Part of a small language model's weights.
Training: a variant of SOAP for these matrices, 588M tokens, 4606 steps.
Each number is 128 + 32 x the weight over the matrix's rms, rounded and kept within 0 to 255. Layers, rows and columns count from 0.

# layer 7 attention query, 320x320, rms 0.112, rows 96-115, columns 160-239
[[114 153 147  70 137 156 154 172 120 148 115 106 155 208 140 132  98 128 172 157 164 126 128 145 168 150 159 149 133  94 126 118 188 115 129 161 129 142 153 149 132  85 166 127 136  93  64 128 139 123 118  58 176 116 103 178 117 156 192 102 138 107 184 109 172  98 156 114 149  86 168 185 133 122 163 144 177 125 151  82]
 [122  94 167  87 175  82  75  90 133 155 162 120 134 154  83 123 117 128 114 140 136 100 126 120 131 130 107 108 173 128 134  96 100 120 165 133 130 136  88 140 114 177  82 137 131 141 126 156  47 103 156 131 108  48 113 119 143 167  37 174 166  78 130 108 121 196  98 169 190 129 115 147 114  89 100 141 153 113 152 105]
 [108 113 138  85 117 125 143 110  56 123 131 141 103 152 161 130 159 110 154 102  48 178 124 118 164 141 127 148 133 132 109 115 214 140 119 191  96 138  95 139 121  75 125 132 120 141  84 132 125 119 150 156 124 192  80 127 108 137 125 146 123 118 153 122 133 114 118 101 148  99 107 163 147 132 120 144 160 150 165  91]
 [150 143 113 168 134 145 136 120 157 119 122 136 156  92 180 105 117 111 158 130  98 123 124 128 149 142 136 149 129  69  44 127 199 143 129 154 131 161  77 151 138 115 136 193 151  87  64 117  76  99 135 184 149 134  82 139 146 120  78 142 131 170 197 191  93 139 150 162 119 108 152 152 100 165 154 108  73 146 138 157]
 [152 176 130 128 172 163 125 106 139 100 189 117 131 130 165 140 152 163 130 134 187 141 114  70 172 175 157 107 140 140 123  95 100 101 127 149 129 125 119  65 137 159 120 112 114 143 130 157 118 145 122 197 158 116  90 129 121 115  97 181 112 190 120 163  71 168  89 209 144 137 105  87 110 130 182 124 173 102 128 117]
 [ 97 127 139 108  99  72 105 143 159 209 150 127 106  66 207 153  94 112 114 110  93 158  70 135 122 147 142 158  50  70 169 173  85 116 130 126  83 103  81  96  94 101  46 147 119 114 128 116 152  68 165 131 133 101 106  94  89  61 152 102 120 128 148 164 118 184 121 120 106  88  64  85 132 127 140 105 111  91 100 127]
 [117  90 176 134 185 101 107 154 144 156 133 114 121  78 124 145 169 109 141 129 113 170  80 208  88 121  99 108 184 123 110 120  83 195  71 124 133 164 141 135 148 184 152 139 197 126 110 116 135 191  99 103 166 114  94 142 134 115 155 154  88 132 122 134 119 150  97 159 113  85 107 109 112 102 112 176 144 153 115  63]
 [146  92 144 146  78 145  99 108 150 169 163 159 143 112 176 124  96 187 105 131  98 118 158 177 134 129 180 101 101 137 105  94 162 125 134 129  85 124 107  91 122 111 104 140  74 169 176 118 137 178 154 128 103 131 177 112 137 143 135 119 103 214 151 135  76 131 151  76 142 132 126 100 138  89 129 198  90 112 109  94]
 [184 198 150 154 114  52 131 175 106 181 108 103 144 133 127 135 164 154  81 147 138 154 108 136 117 103  82  99 121 124 142 116 113 108 165  70 157 124 106 128  86  59 144 120 115 113 140 173 137  99  81 142 160 113  73 112 124  83 102 162 129  99 122 108 129 142 144 165  91  95 151 124 135 116 164 162 113 103 125 138]
 [ 80 106 168 155 130 132 151 139 112 114  94  83 127 130 107 123 100 118 148 111 141  45  63 128  82  96 137 156 111 118 107 203 230 108 117  49 102 136 118 143 144 145 158  98 124  85 132 154 175 114  65 149 151 150 154 135 133 139 157 122 152 136 144  72  82 142 143 156 146 129  98 227  90 173 158 129 182 154 110 152]
 [125 108 163 154 143 102  94  89 230 135 171 156 170 139 108  98  83 187 181 158 147 150 122 149 203 121 118 166 126 130 176 163 147 138  71 112 126 150 151 127 105 124 139  79 149 146 113 175 157 104 163  42 118 119 139 147 101 183  75  99 137 131 145 145 192 108 178 192 103 107 103 107 138 113 115 145 124  85 115 172]
 [151  49  52 186  86 139 122 127 100  87 174 154  81 119 125 136 109 176  92  85 153 107 149  73 158 104 214 111  89 165  67 132 147 174 139 176  85 100 162  86 113 102 144 113  96 138 142 131 101 160 138 134  82 164 180 162 153 126  75 134  77 118 162 153 117 143  60 103 177 118 119  41 118 132 107 124 148  99 123 115]
 [154 132 111 108 116 113 106 143 126  98 130  42  79 116 176 134 135 103 146  54 141  92 102 129 123  81 185 102 119 128 130  97  96  88 126 183 113  81  99 151 163 109 191 111 140  81 158  76 113 138 158 122 163 167 164 114 201 157 147 102 173   7 180  81 203  79 126 138 106 148 139 144  71 122 132 179 164 115 112 196]
 [138 107 133 167  80  65 149 101 114 199 127 138 146 110  86  52  90 128 100 101 147 155 120 143 117 187 100  94 108 139 120 149 121 129 123  95 142 112 108 104 138  73 156 165 134 105 217 109 175 175 129  93 142  81 205 142 145 133  95 165 121 128 153 104  96  85 127 157  91 153 141 131 114 111 114 178  72 106 201 152]
 [ 93 161 169 214 146 104 160 110 169 128 125 141 145 125 155 124 142  99 153 147  71 141 109  84 182 124 110 110  98 159  67 144 170 125 134 142 113 155 159  78 116 112 127 117 129 159 113 115 123 140 104 104 146 147 179 154 172 108  64 125 180 101 100 100 146 130 116 125 141 196  75 133 164 115 136  91  94 155 138 102]
 [168 119 117 170 134 186 163 131 128  72 167 193 118 151 126  82 141 164 103 120 115 135 128  58 156 131 156 113  91 175 143 168  79 155 154  95 102 107 177 105 166 156 131 125 125 172 136 120  59 176  74 168 146 162 199 149 149 174 160 138  64 174 121  95 133  86 120 152  81 157 122 134 207 135 181 119 133 153 104 132]
 [132 127 155 174 132 125 103 131 117 134 118 149 152 118 112 115 162 108 151 113 128 145 139 107  84 144 105 106  89 186 124 144 178 153 172 111  92 122  90 130 149 119 150 116 130 120 133 152 143 110 117 153  89 148 138 190 106 153  78 160 120 155 156  65 151 118 168  92 118  59 148  97 165 121 110  79 121 119 108 144]
 [140  99 133 169 142 135 206 174 143 141 159 145 139 130 106  81 144 180 137 162 131 125 149 112 182 134 190 134 125 141 132 101 105 174 115 179 116 177  97 156 142  79 123 150 192 163 118 148  93 197 170  64  96 140  90 128 146 157 138  81 196 110 145 140 168  79 157 121 158  92 128  80 130 118 139 183  62 126 111 123]
 [ 99 114 141 105 113 135 110 167 105 136 143 119 142 109 145 145 126 127 112  96  81 140 164 156 162 117  97  93 160 139 158 132 148 140 148 120  84  62 147 130 120 110  86 143 105 146 116 191 142 128 160  80  97 146 140  87 124 115 105 150 123 153 103 128 121 157  73 122 148 120 192  98  94 136  91 123  79 122 114 121]
 [104 171 123  58 141 117 178 133 156 175 139 107 132 162 111 146  59 139 115  90 125  96 105  76  57 115  77 199 101 118 116 133 113 145 134 101 120  86 107  85 127 125  75 159 137 119 136 142 119 122 123 110 130 115 115 164 120 137 165 113 122  71 104 160  67 158  51  88 123 128 123 127 175 145 133 217 115 174 160 133]]
# layer 7 attention key, 320x320, rms 0.112, rows 96-115, columns 160-239
[[171 140 111  70 156 124  82 119  93 110 101 122 158 110  97  96  97 125 168 132 114 168  98  93 140 128 137 117 119 140 162 135 109 145 100 123 136 118 188 136  78 109  97 101  83  69 128 122 129 129 103 144 164 129 142 136 144 133 112  94 103  84 107 132 112 165 197 108 116  99 192 152 148 209 106  72 107 156  69 146]
 [114  76 133 160 137 129  89 189 177 114 148 171 133 156 148 104 123 113 127 131 166 103  93 169 122 105  71 153 120 109 108  99 152 146 136 147 131  62  90 134 187 118 147 121 173 131 161 113 136 112 130  88 162 132 108 120 135 112 135 183 122 128 124  99 124 138 165 137 143 122 152 147 154 148 127 136 237 112 142 128]
 [ 90 190 152 177 174  90 150 149  92 124 158 120 114 106 125 139 162 122 108 138 161 136 149 115  59 160 103 123 175 105 122  98  86 163 147 143 112 143 148  80 152 111  69  89 124  89 150 180 157 109 120 120 118 114 130 130 210 127  94 117 127 106 103  88 150 151 124 139 151 150 194 100 121 100 204 189  75 123 103 114]
 [137 186 164 125 105 130 138 140 192 135  81  87 128 159 149 157  95 159 101 127 172 159  96 137 132 154 116  90 137 157 179 179  97  67 135 108  25 121 125 121 159 139 115 151  89 136 134 112 132  81 171 142 118 135 114 120  70  91 113  89 142 114 146 177  72 157  79 129  94  96 101 145 170 112 123 127 160  93 120  95]
 [116  80 138 130 175 103  76 177  97 110 125 125 136 160  97 163 135 126 162 145 130 145 136 132  93 122 114 110 188  88 131 141 101 121 130 156 113 122  87  55 160 146  91 149  77 151  97 165 114  80 109 161 168 179  93  75 174 150  98 113 126  66 122 177 191 121 129 144 118 182 134 141 155 134 163 132  94 121 122 130]
 [117 110 118 179 126 175 206 182  88 168 109 107  73 106 160 129 140 155 130  67 151 109  71 137 172 192 139 148 130 105 146  82  89 114 153  99 142 146 149 136 192 109 116 154 184 143 153 175 110 161  55 133 181 154  99 145 162 139 108 137 178 149 131 109 134 113 125 164 116 107 176 122 175 134 180 126 180  57 204 128]
 [108 127 164 107 129  93 181 195 143 164 118 190 156 157 103 113 124  84  98 124 156  53 114 111 153  88 144 154 190 112  93 214 152 100 154 159 190 127 125 169 121 115  81 174 191 205  99 178 113 153 140 141 120 177 181 135 154 101 144 139 136 156 158 115 110 144  81 117  95 140 137 114 119 115 137 178 143 162 122 133]
 [153 159 108 134  97  68 152  73 137 123 137 118 207  97 106 118 152 128 116 127 127 131  25 100 110 159 117 123 136  85  93 146 110  81 151 113 181 101 153 202 149 174  59  85 147 141  99  50  87 148 105 132 175 170 126 145 203 117  86 147 145 150  85 144 129 125 176 168 126 193 144 106 118  66 133  79 106 156  65 151]
 [144  88 153 153 128 145 103 167 156 125  72 144 100 129 143 160 147 147 108 109 110 151 192 178 178 157 110 136  91 177 170 143 139 183 115 160 175  86 120  63 201  97 150 158 110 169 135 123 161 120 133 159 103 147 162 131  67 176 113 140 124  79  81 137 125 131 148 140 108 119 110 124 153 135 117 201 138 159 202 150]
 [ 89  89 133 119  59 144  76 114 150  57 156 106 131  75 122 116 184 107 136 122  56 103  76 158 201 101 122  67 127 165 185 140 173 123 147 151 132 133 106 170 125 210 161 161 136 151  88  81 151 176 146  79 110 121 163 154  89 118  98  98 104 151 137 124 105 138 165 139 156 133 144 166 175 120 143 105 152 165 167 154]
 [120 106  84 119 111 121 160 105 126 140 111 146 135 114 116  93 157  80 127  78 110 123 117 115 163 123 196 135  99 179 173 125 196 111 133 128 169 119 142 110 127  87 167  79 151 141 105  81 141 193 144 152  85 141 155 157 109 140 167 113  91 124 107 134 103 173 159 131 175 152 116 110 143  89  95 163 135 161 146 149]
 [141 153 114 163 173 126 165 146 149 149 118 115 153 160  88 118 199 130 148  95 118 123 142  98 124 164 118  72 196 141  97  53 168  61 142 138 117 171 165 141  97 189 143 119 115  78  95 113 138  56 129 193 155 106 111 144 125  99 213 101 112 169 110 151 143 129  70 133 114 223 134  88  97 107  50 147 116 103 114 109]
 [105  64  97 132 130 144  55 128 119 134  80 100 129 125  90 103 179 184 179 125 146 126 135 143 154 168 159 128 207 173 216 100 122 170 174 115 104 114  99 118 132  98 174 121 160 125 108  86 132  82 164 204 157 111 113  98 129 163 119  69 128 168  93 161 163 177 164  90 126 132 124 135 108 177  41  59 119 134 109 126]
 [ 97 115 108 144 141 138 171 104 118 165 103 125 134 154 112 138 170 134  93 129 116 144 107 158 130 163 111 163  67 162 128 110 124 140 127  66 179 130  62 138 142 105 124 108 106 130 141 110 120 197 114 199 149 119  71  90 138 138 102  77 139 149 111 145 141 133 149 147 144 131 114  93 112 142 109 149 123 170 139  91]
 [127 125  89 144 109 154  73 124  76  95  95 111 194 141 109  74 128 110 105 159 104 142  88 111 129 130 171 139 144 104 151 147  94 149 140 126  90 135 152  93 125 115  82  91 110 102 133 118 144 119 191 148  42 103  69 120 115 100  75  80 122 128 101 113 123 119 178 102 151 112 150 106  93 134 182 136 100 172  85 168]
 [202 109 105 139 176 124 134  93 121 144 111 112 136 118  89 141 179  69 129 107 126 115 101 124 122 148 152  50 143 110 111 141 166  93 151  89 129 161 122 118   3 204 107  84  68 135  72 169  98 123 148 151  68 132 128 115 115 117 168  88  70 176 154 182 199 149 103 133 169 131  98 149  67  62  73 164  95 165 133 107]
 [133 140 105 144 103 142 138  85 142  91 145 119 158 139 147 153  87 121 188 118 206 137  84 183 113 106 100 182 152 179 101 109 162 185  94 109 140 166 165  81 127 193  87 169 140 130 138 102 133 123 103 131 122  94 110  96  87 180 100 132 133 100 118  96 164 125 160  98 122 157 143 124 158 150 159 135 135 113 135 160]
 [110 125 110 123 141 144 143 140  69 161 107 122 101 136 101 142 128 104  64  98 135 108  99 128 139 160 154  93 115 156  88 151 179  80 163 137 114 110  89 130 162 126 136 130  95 129 106 187 146 113  99 155 141 113 161 103 116 105 166 133  46 142 156 149 127 182  73 122 144 177  81 123 148  78  78 131 134 115 114  93]
 [132 113  92 148  98  52 152  70 165 155  96 120 105 139 191 165 114 123 116 127 155 110 104 106 118 101 117 119  96 117 154  57 106 185  91 114 166 124 116 146 156 102 106 135 178 166  76 108 135  78 117 153 113 122 146 155 181 112 172 148 144 158  47  95 110 101  94  89 120 121 105 152 146  94 140 140 122 138  88 134]
 [155  80 219 135  81 120 122 115 141  71  99 171 150 121  92  89 125 194 160 139  80  94 107 176 132  71 115 120 161 118 112 149 128 164 163 171 139 128 142 103 150 102 146 122 128 116 152 138 116 128  99 152 130 177 116 158 131 127 133 145 103  81 125  74 143 130 107 129  95 173 154 129 149 188 116 112 162 143 139 185]]